Weights of a small transformer language model.
Size: 9 layers, width 128, MLP 384 squared ReLU, 5.56M parameters.
Each number is 200 + 20 x the weight over its row's rms, rounded and kept within 0 to 999. Layers, rows and columns count from 0. The size before them is the row's rms in percent of the matrix's.

# up: layer 3 MLP up, 384x128, rms 0.12, rows 272-298, columns 0-127
# down: layer 3 MLP down (transposed), 384x128, rms 0.0372, rows 272-298, columns 0-127
up272,099,171,229,210,201,229,211,201,174,169,248,193,238,198,206,185,192,206,220,216,210,208,179,205,213,183,194,221,235,224,210,187,179,201,192,209,221,198,199,193,185,230,195,210,184,184,191,198,190,185,220,189,211,190,184,181,197,191,218,187,186,137,260,251,221,181,204,204,248,170,180,215,174,216,180,187,194,221,199,209,210,157,195,188,220,235,181,201,170,191,181,187,209,196,219,210,214,194,167,189,205,191,199,208,186,188,191,212,180,175,222,183,185,194,173,219,198,204,204,212,186,188,202,212,173,190,144,196,205
down272,101,201,210,193,196,245,172,163,208,213,225,186,201,203,182,176,186,221,230,181,183,197,188,185,206,218,212,255,205,197,248,183,236,216,217,212,227,197,216,194,218,219,188,210,143,203,160,170,213,221,193,209,196,198,204,210,200,233,214,157,194,177,213,176,245,175,194,202,248,204,190,204,175,203,192,164,194,185,218,194,232,192,208,192,193,188,189,196,179,215,208,235,177,188,217,203,192,206,184,185,203,201,178,192,210,172,195,203,212,183,217,193,220,200,197,225,194,204,224,212,205,236,165,222,204,190,229,218,200
up273,104,225,182,176,171,187,184,221,220,192,193,165,202,203,190,205,185,186,216,207,204,226,221,228,188,192,181,201,165,180,177,197,221,222,217,207,202,249,147,225,219,190,204,201,212,213,215,228,166,196,166,201,193,181,209,167,185,178,212,188,182,189,223,184,261,208,242,199,196,239,210,207,203,223,166,231,207,232,206,208,199,212,202,190,179,216,198,214,227,208,208,203,210,225,179,201,212,184,186,234,199,202,224,174,185,194,215,221,198,187,202,170,174,224,242,221,219,191,199,224,196,213,198,188,226,195,178,220,194
down273,103,200,201,208,199,178,174,187,205,221,183,190,259,189,170,200,148,192,205,149,228,192,235,226,189,198,216,168,209,188,201,222,193,211,204,226,201,218,203,180,192,203,181,204,211,179,214,159,245,196,201,168,213,174,245,171,206,219,189,199,185,172,212,212,185,209,200,200,208,177,191,210,195,211,197,236,180,172,217,214,186,183,177,182,212,218,208,210,194,187,208,200,204,208,201,232,168,215,211,215,207,201,204,163,187,195,170,197,179,227,213,206,241,201,188,229,207,189,190,194,235,223,222,165,189,209,206,234,187
up274,099,199,172,185,191,217,195,235,203,209,192,219,186,209,195,202,184,220,178,229,186,194,178,228,167,192,185,199,214,218,223,219,201,243,212,187,180,211,223,187,221,179,211,223,176,171,151,179,223,188,170,220,162,205,222,181,197,225,206,187,168,191,201,188,230,194,215,184,174,226,217,175,198,197,179,227,189,226,207,198,233,174,212,193,218,199,208,214,213,174,215,174,184,214,202,159,180,198,186,247,191,167,203,226,207,225,211,205,225,201,180,186,219,178,169,197,192,219,180,181,218,184,206,217,207,184,218,190,152
down274,101,209,182,223,197,220,198,189,205,221,195,199,189,202,200,237,203,227,201,224,232,224,208,246,178,196,200,190,205,230,180,200,177,189,178,166,222,185,216,182,200,190,213,198,188,204,217,209,180,196,187,187,227,216,195,186,196,211,219,179,187,207,195,239,220,217,181,217,245,169,219,200,237,207,216,208,198,233,193,183,194,202,212,231,200,192,233,190,180,213,217,193,227,224,183,195,190,212,224,200,198,243,187,214,167,170,197,186,216,226,151,180,181,189,247,221,199,207,199,201,228,233,254,208,203,208,194,192,241
up275,097,162,223,203,235,193,203,237,193,188,201,184,190,231,183,200,184,188,184,215,184,201,181,198,200,214,197,214,226,182,210,187,216,213,224,194,214,199,176,231,215,229,213,188,202,182,217,238,185,206,196,164,216,157,177,171,212,206,227,187,201,161,177,158,179,226,187,158,218,190,221,202,189,190,198,220,194,160,194,203,218,137,206,205,222,182,211,202,243,193,187,230,208,185,193,209,246,186,184,209,210,197,168,190,237,220,205,189,197,212,183,203,174,196,177,187,220,196,181,186,189,211,201,224,184,230,193,194,202
down275,095,195,193,251,186,212,175,212,210,219,204,181,221,189,168,210,210,185,214,196,180,185,222,192,216,228,200,226,195,192,213,222,189,218,226,190,179,226,193,196,214,212,194,189,176,195,210,230,222,223,165,164,225,220,227,174,228,183,204,209,188,177,163,151,200,248,206,189,234,192,209,208,248,222,201,218,213,156,216,201,202,155,206,212,195,207,221,218,189,203,182,197,195,182,184,210,171,207,226,194,171,226,205,188,167,215,196,186,201,223,180,199,216,192,202,191,170,201,221,193,208,170,215,204,213,244,201,185,208
up276,106,185,179,180,238,173,220,235,212,207,238,215,191,204,206,241,228,208,218,183,192,201,202,190,231,235,190,222,210,183,201,212,180,128,189,193,189,193,171,200,176,203,151,223,232,176,185,202,187,183,205,190,174,189,191,158,204,232,240,234,201,189,186,224,213,209,203,221,196,216,192,230,207,215,220,175,200,240,190,204,213,213,216,190,222,204,201,194,198,204,204,219,208,191,206,184,198,221,211,195,189,179,189,181,176,193,194,205,172,247,227,180,216,176,199,196,234,206,219,186,183,214,182,191,189,210,200,225,202
down276,104,208,219,242,161,199,203,169,188,189,211,205,181,199,184,219,208,218,203,215,225,179,172,164,240,199,189,203,210,224,197,183,191,199,190,186,202,185,218,221,221,240,176,200,197,224,246,211,161,195,183,207,182,180,196,189,188,199,156,208,170,182,206,179,205,207,178,216,207,215,196,186,226,188,151,235,173,214,237,183,176,189,184,198,187,208,191,185,203,216,213,190,191,218,182,189,190,207,164,227,192,232,193,229,212,201,204,218,210,174,142,210,194,203,207,193,196,207,213,182,204,138,196,207,196,212,219,210,197
up277,101,168,207,182,168,214,198,221,224,229,230,207,206,198,224,181,215,192,164,225,218,207,184,190,188,217,178,210,217,242,195,202,227,215,232,193,228,201,225,225,206,160,165,197,200,198,180,194,193,177,212,191,225,200,203,171,190,215,211,191,211,168,203,163,212,225,186,187,182,185,194,236,202,203,201,233,175,220,182,214,201,175,208,211,214,220,181,171,175,188,205,200,206,211,175,208,195,211,218,161,203,171,198,202,197,239,219,182,221,197,178,184,184,216,223,226,161,193,180,184,213,149,203,203,166,223,234,181,185
down277,099,182,238,228,210,222,200,228,206,253,167,181,198,174,194,205,242,204,208,167,215,170,170,208,193,199,168,203,193,203,217,191,233,200,176,214,201,173,228,217,246,195,206,197,178,216,183,208,212,207,179,205,207,194,185,181,183,218,187,239,186,209,193,227,213,166,199,212,203,183,252,237,181,202,204,187,201,213,190,203,170,173,210,192,218,198,204,184,185,195,174,205,205,180,153,196,215,206,211,209,209,220,174,176,189,176,186,206,194,234,191,196,177,210,190,207,168,211,212,174,194,171,224,190,184,208,239,231,198
up278,093,197,220,215,210,214,169,211,201,198,174,206,199,189,186,212,200,161,201,196,233,220,186,202,199,209,234,229,214,186,169,210,201,235,197,187,181,200,171,191,207,238,199,177,179,185,200,178,215,161,186,206,208,220,217,213,186,186,205,155,242,178,203,159,218,204,219,222,192,223,190,218,223,198,228,215,233,200,165,195,221,209,199,195,227,186,208,217,185,186,178,214,192,211,227,216,169,183,194,199,214,190,201,180,194,219,196,232,191,216,213,163,164,191,192,157,143,189,185,209,203,170,154,204,184,201,210,195,187
down278,093,210,216,163,207,219,250,209,189,201,207,240,205,190,196,171,175,212,241,161,185,233,188,214,196,205,219,184,195,187,218,186,219,213,224,208,180,176,205,240,195,205,238,211,166,185,219,210,230,166,196,196,197,170,213,174,219,208,202,182,191,200,172,215,188,217,173,179,208,190,171,201,192,197,195,192,204,199,210,204,202,224,198,198,180,200,188,160,207,212,203,197,244,209,175,181,163,173,187,213,185,187,182,208,178,186,220,167,211,208,197,190,177,200,191,187,188,153,192,227,171,174,226,232,181,208,178,173,222
up279,092,215,206,179,174,185,180,231,200,200,225,191,194,210,232,216,159,210,165,201,167,218,202,207,212,211,185,203,206,222,199,205,188,216,170,228,212,203,214,223,208,220,177,192,189,150,174,195,196,216,204,191,159,196,216,177,204,200,177,207,207,240,203,214,207,187,176,223,232,225,172,224,181,199,217,233,204,220,185,208,200,180,217,174,261,219,192,187,226,231,217,239,170,188,201,197,231,203,228,227,215,192,206,186,207,199,220,216,218,225,207,202,196,195,207,179,173,205,213,203,185,176,204,194,161,167,172,207,179
down279,094,183,215,192,190,235,182,216,205,212,217,176,209,189,163,192,157,196,163,198,189,209,226,182,199,211,203,187,158,206,190,223,185,174,216,191,173,175,210,223,186,222,196,212,167,202,209,160,203,237,177,186,167,213,212,195,213,197,212,153,207,176,162,204,244,217,210,205,227,211,197,198,194,218,221,208,201,222,187,197,186,182,210,180,235,203,177,193,238,204,213,190,195,216,165,218,216,187,211,205,168,218,197,185,237,220,179,176,206,207,184,205,220,182,198,199,235,203,200,202,205,192,232,228,148,211,185,219,194
up280,114,186,202,180,223,194,197,226,226,212,232,250,161,245,215,235,240,172,186,190,232,206,195,192,226,192,188,195,213,164,195,204,195,203,210,223,170,194,173,209,185,225,202,183,210,221,205,218,194,178,183,186,158,187,233,214,218,204,177,225,228,163,244,217,194,193,205,211,242,203,195,216,175,180,222,169,225,193,227,178,174,198,195,206,223,207,207,209,213,213,203,202,158,218,215,195,219,185,211,198,231,204,200,207,178,201,202,207,202,202,213,192,193,223,201,222,188,205,197,216,151,207,196,163,191,191,185,185,197
down280,106,221,195,255,157,202,191,170,207,223,164,225,214,230,190,240,201,174,177,205,212,170,206,201,186,198,221,203,180,229,184,199,201,224,238,182,197,207,202,190,184,224,192,208,183,198,197,195,179,176,189,175,207,180,226,220,190,179,189,197,197,194,232,185,207,225,178,217,215,182,188,181,198,211,183,204,211,182,175,197,167,191,204,177,176,200,197,215,209,182,159,206,202,184,195,153,206,174,194,194,194,217,177,199,171,242,205,186,219,155,209,187,240,215,192,225,209,225,213,183,199,172,174,201,223,213,182,167,224
up281,098,212,192,202,207,216,202,173,224,197,200,229,223,182,205,227,198,220,205,181,145,231,215,222,191,186,176,199,211,215,183,194,201,211,225,164,200,179,250,170,199,212,199,204,209,174,219,188,200,186,189,205,190,192,220,200,161,187,211,201,155,171,221,201,219,175,233,211,159,212,178,222,229,198,232,187,211,201,206,197,223,155,208,197,199,207,161,188,159,176,222,170,202,224,189,199,224,188,190,205,195,197,196,164,180,215,212,219,186,188,196,209,206,216,203,179,193,208,206,184,152,211,158,231,216,214,195,202,185
down281,097,196,224,221,206,233,218,174,219,170,198,191,187,152,196,220,210,185,196,172,181,213,182,196,197,178,194,154,176,204,172,177,182,202,187,167,170,201,171,180,199,200,224,180,190,215,214,202,197,182,237,162,196,191,197,221,185,197,227,209,221,166,197,175,201,168,210,195,196,210,195,208,227,236,215,199,197,207,195,205,196,183,172,146,209,213,244,191,188,162,224,173,167,193,236,202,165,204,206,199,210,193,206,206,215,222,203,197,233,188,201,215,214,213,202,190,211,165,185,190,210,204,219,194,162,162,179,190,200
up282,103,193,204,220,171,212,181,224,172,195,187,225,157,203,194,194,186,200,231,213,186,218,162,203,189,166,213,228,219,194,168,180,222,214,213,193,218,205,215,157,210,185,187,213,208,220,208,171,173,204,237,195,186,234,203,203,211,204,195,211,162,183,194,208,206,204,179,191,218,168,212,238,220,191,195,208,240,219,202,188,212,190,205,189,199,207,171,230,216,191,221,163,215,209,158,210,221,201,180,198,182,235,228,193,181,205,188,213,228,152,245,214,204,192,187,200,198,238,196,241,203,205,216,221,223,195,193,213,195
down282,105,197,173,205,213,196,217,202,178,193,187,182,184,193,206,182,205,217,225,216,205,207,144,200,177,214,223,213,185,169,212,217,252,206,179,215,237,214,186,186,210,217,224,208,218,225,189,200,187,181,212,163,209,206,206,209,227,214,199,204,192,162,183,180,187,228,220,208,191,205,186,172,207,191,197,195,211,224,150,192,203,190,211,193,184,195,240,260,257,231,206,216,195,186,248,168,196,214,186,201,214,207,216,173,204,164,185,210,202,197,222,182,222,236,180,209,214,226,192,207,197,201,222,208,200,215,213,202,201
up283,099,151,179,184,190,174,210,188,200,183,202,199,204,192,206,168,198,180,227,196,177,251,204,206,188,200,230,195,184,231,205,186,201,215,203,210,198,208,165,193,214,209,211,216,194,152,186,221,243,230,188,203,187,209,224,216,222,231,216,231,211,202,177,219,231,231,194,170,156,193,215,201,221,186,225,189,231,191,223,177,219,203,223,222,200,196,179,215,224,206,202,211,190,214,197,182,234,213,227,208,218,224,189,202,191,183,208,189,205,213,149,232,180,218,222,216,193,214,196,232,158,206,235,197,212,201,216,186,194
down283,097,193,193,235,222,185,208,218,223,211,172,202,230,174,250,224,231,223,201,217,216,196,249,196,176,179,171,217,147,194,224,170,204,202,167,201,192,193,194,202,210,166,225,190,215,171,224,195,207,211,187,225,213,198,213,193,210,216,197,198,211,180,210,188,201,204,192,213,176,223,191,202,200,157,220,180,201,217,189,204,210,199,171,208,220,213,156,202,170,205,224,182,197,197,204,181,253,182,185,205,200,238,198,207,215,167,220,178,206,233,195,214,182,178,226,198,191,173,216,167,200,189,218,205,222,221,207,214,178
up284,115,204,160,205,196,186,171,218,210,212,195,248,189,187,194,216,195,247,174,171,224,191,205,219,193,200,212,204,175,224,180,179,208,236,217,210,177,177,202,192,167,204,197,201,221,204,187,220,189,166,218,244,181,192,170,169,228,191,216,174,205,193,232,255,191,231,198,171,201,204,196,202,188,212,220,228,207,191,226,199,196,180,201,186,223,193,217,201,205,203,241,198,196,192,214,176,237,187,196,210,205,200,185,200,164,227,239,191,194,242,226,180,219,205,198,210,210,204,205,203,208,177,208,215,193,208,180,153,212
down284,104,204,199,221,191,189,203,202,196,171,197,191,231,179,222,194,158,207,210,214,181,206,228,218,228,207,202,197,177,205,177,185,222,193,219,188,227,180,157,193,206,163,199,198,246,209,192,187,245,210,184,245,190,221,225,192,217,207,191,215,194,190,213,206,182,198,185,202,191,206,192,175,218,203,235,179,202,202,157,189,202,156,184,208,201,177,165,178,203,207,234,222,233,199,226,202,160,167,183,231,166,200,199,183,185,182,216,230,156,229,214,214,206,182,182,211,186,208,208,213,185,176,210,191,217,212,182,176,213
up285,103,216,215,183,188,187,215,199,165,198,194,200,208,210,174,196,176,215,168,220,212,177,218,197,175,174,198,204,190,194,213,242,197,200,165,232,183,186,233,180,155,174,223,199,230,227,185,189,252,223,172,217,205,189,203,204,191,183,214,221,180,207,174,212,231,212,193,209,213,202,202,185,184,211,172,202,201,242,186,197,192,187,216,188,204,241,192,211,203,180,182,225,199,215,202,199,220,206,208,188,230,227,151,171,162,163,211,221,199,208,167,206,194,213,209,188,186,223,229,219,165,239,199,197,201,188,204,190,225
down285,086,189,188,194,218,197,187,176,235,186,205,191,206,187,233,186,244,226,208,205,203,190,186,217,219,193,234,210,169,226,224,175,192,186,203,205,171,182,150,176,197,216,188,182,222,184,198,236,273,190,208,193,203,181,185,183,194,199,170,209,204,192,182,220,169,198,206,218,195,214,192,168,200,151,230,187,210,167,206,180,224,207,199,170,201,183,181,197,208,195,166,203,176,188,213,201,200,198,204,184,219,218,202,175,224,192,200,236,170,163,188,201,189,184,192,229,228,206,217,213,176,158,198,215,197,212,206,182,203
up286,095,223,196,173,203,205,208,242,203,192,217,179,194,179,232,243,190,185,218,185,199,220,236,212,202,212,183,217,209,196,166,237,179,192,172,204,163,210,178,190,201,170,194,211,227,241,218,203,185,198,168,207,215,140,211,165,173,188,225,191,232,174,209,223,228,196,194,189,192,214,219,223,199,177,227,180,200,258,206,188,187,161,221,205,197,184,203,216,197,178,225,204,169,198,215,192,199,194,214,198,191,158,188,204,189,211,211,204,196,186,202,206,195,181,196,211,193,188,228,190,211,197,174,189,199,177,166,220,175
down286,098,179,162,211,206,189,222,194,223,185,232,186,183,194,202,223,187,183,221,222,195,218,196,217,191,188,152,200,217,215,156,209,192,186,186,222,181,188,192,220,176,177,219,231,202,185,227,212,177,233,181,193,228,142,185,205,191,169,188,197,215,201,225,196,184,200,204,227,183,200,203,190,188,193,197,228,203,202,197,217,173,215,207,189,190,176,170,209,191,198,197,205,192,235,200,223,209,208,232,205,190,181,219,225,215,163,170,168,217,202,209,203,204,207,221,236,220,170,222,184,208,185,194,171,150,167,179,223,169
up287,095,189,207,175,203,212,195,245,168,193,205,189,213,181,213,200,201,172,206,181,213,209,171,164,214,213,202,171,178,182,250,206,231,207,215,196,207,185,205,139,193,219,192,202,169,185,184,233,221,185,223,197,189,165,207,170,196,193,187,177,193,184,153,200,196,198,220,199,187,165,198,198,236,214,178,223,221,204,217,168,201,161,202,201,203,209,207,172,221,208,201,224,212,195,165,217,173,200,176,180,198,202,209,214,200,205,196,188,224,179,199,198,190,225,207,211,212,187,214,213,192,164,211,152,168,240,218,204,219
down287,092,192,212,209,175,173,218,220,197,202,220,191,201,159,173,213,184,207,206,218,230,234,209,189,231,201,212,209,182,214,203,254,211,185,209,211,222,192,175,212,194,201,180,208,167,199,202,221,251,264,189,175,208,208,158,226,219,211,207,233,179,203,213,190,158,161,235,161,197,172,216,221,208,182,195,202,189,169,203,193,187,205,190,202,198,180,191,167,188,214,179,207,211,167,195,207,208,202,205,194,179,182,205,198,229,194,198,161,188,213,197,197,183,181,207,194,202,210,197,178,201,188,206,179,162,198,179,212,168
up288,100,190,171,226,199,175,198,232,186,191,195,157,210,220,207,253,177,205,222,187,180,170,211,216,214,190,215,196,216,214,168,208,205,227,176,221,220,200,204,206,225,203,185,205,222,215,169,197,191,200,183,179,211,225,204,181,201,201,179,217,233,190,202,182,223,194,209,173,177,186,228,184,198,233,214,193,165,214,237,176,221,176,187,202,195,185,192,206,233,185,226,232,192,208,192,202,199,228,173,177,204,191,221,201,232,245,185,199,191,164,171,226,187,175,191,218,191,238,186,218,184,146,210,200,216,193,199,179,193
down288,101,196,209,226,223,202,204,195,205,195,216,199,207,240,185,218,209,230,189,169,207,181,211,189,170,193,219,209,196,189,217,173,210,198,153,203,205,199,206,213,230,193,201,208,189,201,235,218,207,223,226,157,203,247,218,192,233,173,187,178,199,197,209,180,173,192,198,220,214,186,203,164,218,209,186,201,178,226,166,142,183,221,203,196,190,189,187,191,179,198,216,190,227,191,209,239,196,199,202,215,211,207,201,189,214,179,206,158,222,194,171,164,209,204,208,195,196,208,219,211,252,208,245,248,189,193,221,208,222
up289,108,217,222,158,193,206,171,199,180,174,210,194,190,191,196,186,223,188,229,180,177,223,189,223,239,185,228,202,221,234,197,226,181,187,198,171,199,237,230,220,197,213,165,244,189,170,170,203,215,195,219,206,197,198,242,154,210,221,184,237,212,207,204,225,222,241,220,201,214,205,205,215,213,210,161,190,223,183,209,199,200,183,187,191,185,209,173,162,188,194,177,199,190,215,217,203,198,156,195,239,223,213,217,202,182,220,201,210,197,210,204,218,165,193,232,179,162,210,194,203,198,206,212,195,209,191,185,202,205
down289,106,199,207,181,200,222,178,175,220,206,244,203,243,247,186,203,190,225,197,219,177,186,231,197,221,174,219,221,191,208,205,204,196,210,191,202,199,159,164,215,187,195,186,196,200,174,224,210,196,203,197,199,205,166,229,183,183,210,226,234,175,206,193,209,189,217,200,229,194,190,212,210,209,202,220,180,182,227,197,204,224,201,195,201,181,146,196,215,193,194,228,233,221,202,202,178,184,238,220,184,196,175,181,209,200,204,211,192,173,190,191,175,217,174,181,190,172,208,179,183,218,160,185,234,256,206,162,189,183
up290,100,169,196,192,180,187,174,210,212,167,182,197,207,210,242,203,193,221,220,216,202,221,221,210,200,189,186,206,203,202,213,207,190,171,233,187,208,196,190,183,175,219,163,211,171,193,147,242,198,168,204,193,237,206,217,155,204,167,191,212,204,210,219,156,190,167,193,214,226,225,191,205,197,204,209,213,235,203,162,190,190,177,216,208,166,218,177,215,196,181,210,183,173,234,170,210,194,214,209,184,216,217,223,166,174,179,177,193,213,199,212,218,189,206,186,203,169,184,178,189,212,212,202,182,232,241,210,191,201
down290,101,166,242,224,191,218,190,200,211,164,225,209,204,190,213,219,220,173,199,212,215,188,187,189,181,203,192,218,193,194,206,229,213,172,220,198,191,195,210,193,180,162,195,179,205,207,183,216,184,221,188,174,188,219,199,149,217,196,189,213,189,201,207,195,232,154,190,198,210,211,212,208,197,233,226,188,209,214,182,195,173,216,190,200,156,189,186,230,189,208,181,162,229,218,193,178,213,235,176,196,189,182,218,181,223,254,175,171,231,193,192,190,217,192,191,162,234,239,181,224,209,183,216,226,179,206,216,197,191
up291,103,227,179,224,171,215,161,194,202,198,218,196,196,176,209,187,176,200,211,211,233,187,209,206,198,201,185,201,228,203,208,216,215,220,216,177,185,207,216,152,238,223,200,204,187,199,184,187,223,191,165,174,191,215,190,203,204,181,227,198,222,206,227,189,221,157,179,190,183,192,222,224,195,204,175,212,228,218,176,215,182,197,248,190,207,193,209,179,177,203,192,206,182,232,188,184,229,185,216,219,207,178,229,198,191,232,178,219,222,163,182,192,171,192,196,200,185,166,181,206,177,212,245,179,210,236,232,184,239
down291,101,206,177,201,209,185,211,195,222,201,229,183,211,184,201,170,225,229,211,184,208,209,200,182,227,209,195,233,189,216,200,224,177,190,169,185,194,184,172,193,219,207,206,227,209,200,236,177,230,175,188,186,211,189,216,206,257,191,191,212,221,182,214,191,191,184,196,200,161,197,195,255,183,197,227,188,176,181,198,222,191,158,197,212,192,189,210,208,179,207,199,197,182,221,185,212,185,174,193,248,184,194,168,182,222,171,196,211,215,225,208,198,253,178,181,207,173,180,195,166,219,168,197,189,169,242,205,192,199
up292,110,209,223,209,201,151,195,189,199,207,216,203,187,212,182,195,201,210,220,203,158,173,170,185,176,196,177,198,200,211,202,205,172,199,209,213,170,218,214,201,234,218,205,251,180,211,196,188,220,196,224,194,232,218,209,234,194,193,193,190,173,201,199,204,200,186,201,198,212,191,212,221,196,219,208,221,163,226,173,173,165,180,196,207,186,172,159,193,229,171,207,214,212,170,179,226,192,210,204,212,178,158,232,198,186,173,242,217,237,200,213,188,171,227,246,199,161,197,225,188,222,182,175,199,194,185,199,206,198
down292,108,177,250,187,233,202,209,218,207,190,204,210,171,199,202,198,165,197,171,196,177,198,210,185,218,172,184,188,188,194,217,180,221,190,221,182,165,210,227,243,218,221,200,202,156,212,226,204,207,184,204,232,190,156,206,174,217,213,165,185,167,209,214,235,190,217,212,207,196,240,186,215,208,211,211,215,196,248,218,187,180,201,195,204,219,204,207,228,205,219,217,174,167,200,216,178,198,239,232,190,186,164,187,218,178,191,184,223,203,192,202,194,187,201,171,196,213,184,194,185,191,159,178,183,180,208,190,214,229
up293,096,208,225,214,176,187,174,242,200,176,197,239,196,162,194,185,186,205,212,177,236,190,197,246,214,186,199,222,158,220,219,189,174,183,235,209,209,200,170,209,202,201,195,205,205,180,189,203,168,165,185,214,211,210,183,191,211,167,195,189,174,176,207,193,220,184,176,245,192,220,174,212,169,205,174,186,224,212,203,207,201,212,201,206,192,174,167,209,209,176,230,189,220,203,208,189,209,200,181,210,204,201,239,226,171,184,221,206,226,225,190,207,238,228,209,184,161,177,196,175,202,238,206,217,214,229,213,208,202
down293,098,210,217,222,186,192,238,208,203,209,182,157,202,212,176,200,206,199,233,220,208,217,221,227,197,212,173,170,196,229,161,237,204,180,199,210,192,218,197,151,228,204,205,236,211,156,188,176,209,201,206,203,232,198,213,173,209,205,170,194,183,196,198,218,186,173,209,169,222,198,174,234,165,210,180,224,190,175,196,214,191,212,200,175,190,175,206,226,200,222,234,191,203,200,166,203,183,208,201,223,205,189,209,208,243,205,189,191,173,215,189,199,200,235,233,216,205,163,202,166,187,183,216,227,191,197,176,194,177
up294,106,197,228,208,202,186,239,198,206,214,227,198,192,177,195,183,199,213,191,191,210,190,220,199,203,237,219,200,192,187,213,226,179,187,203,207,177,206,190,175,207,186,183,207,191,200,208,182,190,168,241,185,222,211,216,249,170,204,252,209,217,176,216,204,203,223,186,217,194,207,214,230,170,161,234,248,224,199,229,216,191,184,211,191,179,194,221,194,197,227,184,217,175,232,184,197,187,210,214,197,168,158,225,250,225,200,211,184,236,191,215,201,244,195,196,199,203,227,182,204,198,178,177,205,204,208,184,177,182
down294,102,239,172,237,208,222,198,215,207,170,225,193,179,171,196,181,238,233,202,221,191,201,192,218,188,213,202,170,190,194,222,171,202,194,216,199,151,181,181,229,180,187,209,197,213,200,183,158,247,206,190,193,204,206,215,195,189,172,233,204,212,204,192,228,202,193,192,218,216,189,182,203,223,181,216,215,165,173,175,215,191,242,214,226,177,181,201,199,183,193,222,202,196,211,207,254,203,195,206,187,182,210,196,208,175,174,204,176,232,218,188,197,181,194,247,188,221,207,235,167,173,225,184,200,211,214,187,208,210
up295,094,200,238,222,214,238,206,201,202,158,186,199,196,203,195,207,175,255,205,195,155,215,147,206,188,211,179,228,232,207,191,182,214,190,189,233,199,193,224,204,203,204,213,199,204,189,171,173,194,193,199,240,205,195,187,202,213,201,177,175,187,183,239,178,230,219,230,211,170,207,212,205,188,214,185,228,211,199,198,204,188,190,209,199,204,185,231,193,164,204,156,185,192,217,178,231,178,189,166,161,207,189,200,179,208,188,184,175,216,183,218,188,189,191,173,240,211,190,227,222,209,220,186,211,169,181,200,199,215
down295,096,228,191,180,214,220,203,194,205,186,194,195,226,211,218,238,220,209,260,186,204,162,220,265,198,205,194,194,157,190,194,217,175,207,162,184,204,153,167,220,210,215,173,189,168,188,187,202,211,216,211,217,169,191,212,222,200,214,208,202,178,162,232,207,201,196,210,213,193,187,169,184,199,188,192,185,160,183,173,213,190,203,187,220,178,176,184,226,195,196,183,225,199,175,191,212,188,225,230,199,206,221,169,217,193,190,185,196,218,202,210,209,241,185,185,207,202,195,192,231,225,184,205,224,188,206,225,191,212
up296,092,206,199,217,204,191,213,234,191,173,167,196,202,198,175,187,191,178,231,211,174,201,191,218,192,179,201,177,217,269,236,170,183,169,200,200,172,174,194,197,209,186,183,186,179,181,194,175,198,197,203,197,201,200,204,185,182,222,156,209,231,176,248,215,227,215,222,205,173,198,179,204,206,212,179,198,209,154,234,243,210,184,204,192,224,188,197,192,171,189,208,234,183,206,202,171,195,182,201,197,226,187,217,221,197,193,205,209,233,164,166,212,175,188,177,207,171,199,208,218,212,222,218,211,196,188,184,214,218
down296,096,230,193,192,218,234,205,202,154,216,198,198,202,189,184,242,190,210,188,208,222,182,222,232,169,201,230,195,205,169,208,199,172,211,197,230,214,217,196,215,203,188,190,184,197,153,240,170,251,190,227,181,160,213,197,210,215,194,228,197,204,199,215,197,232,217,197,194,231,194,205,216,208,208,161,215,176,216,193,164,249,206,173,201,222,179,217,213,231,196,205,217,211,192,181,217,199,180,203,190,201,232,197,218,219,171,185,198,203,192,227,208,224,231,197,194,219,232,206,186,208,204,187,187,178,227,229,218,217
up297,114,165,195,199,213,217,191,215,198,223,216,179,218,238,216,207,182,187,157,215,207,198,225,220,209,162,198,219,196,202,222,185,163,210,194,220,200,206,200,195,166,185,202,179,198,231,176,231,195,233,182,221,199,175,194,198,181,163,209,241,208,205,205,220,233,205,212,169,201,195,195,200,179,222,207,215,225,220,187,223,224,191,239,213,235,189,170,208,192,216,213,229,223,202,199,226,207,232,219,202,182,209,160,167,170,217,220,218,191,192,203,182,221,210,197,197,203,184,244,184,160,167,167,219,199,212,204,194,188
down297,116,199,216,205,201,215,214,182,211,201,178,176,167,168,201,194,215,164,208,210,165,190,225,218,213,215,209,196,203,226,203,160,163,181,182,174,185,166,160,207,220,177,225,181,208,236,195,165,218,204,199,217,226,214,225,178,208,200,201,197,215,207,200,198,222,156,221,186,202,206,242,206,193,204,178,199,233,224,184,214,189,197,180,186,190,215,204,210,189,170,197,177,197,172,192,202,206,228,191,181,206,224,190,193,180,225,206,265,205,240,162,176,212,184,216,202,199,221,172,215,197,174,196,195,232,222,192,189,180
up298,106,175,170,173,173,177,223,221,185,175,217,188,220,218,226,209,193,212,186,225,212,231,195,211,182,201,204,238,196,166,191,174,209,193,221,199,220,180,199,166,203,191,170,204,177,198,198,231,231,187,220,187,188,203,192,180,211,182,207,194,174,138,188,228,245,207,200,149,179,230,227,212,194,186,192,203,166,211,199,230,204,203,174,223,235,183,209,222,217,162,218,213,189,188,212,216,182,191,197,179,235,172,210,196,179,215,203,207,197,198,183,235,182,206,215,193,191,207,223,191,216,197,214,225,205,231,193,201,216
down298,105,201,179,209,167,213,174,194,180,216,203,216,198,206,178,182,185,200,240,228,205,181,234,208,194,188,213,232,235,203,201,217,208,204,214,200,202,173,189,193,219,199,204,187,207,175,198,236,230,218,236,174,202,180,218,180,193,170,189,211,206,219,175,216,209,174,175,216,200,181,230,208,221,181,237,195,185,193,194,173,217,214,199,164,203,195,223,203,153,202,186,163,169,176,212,191,199,221,172,155,202,197,251,187,203,199,192,182,214,200,221,182,214,226,240,230,186,189,195,213,203,191,227,206,217,198,201,152,179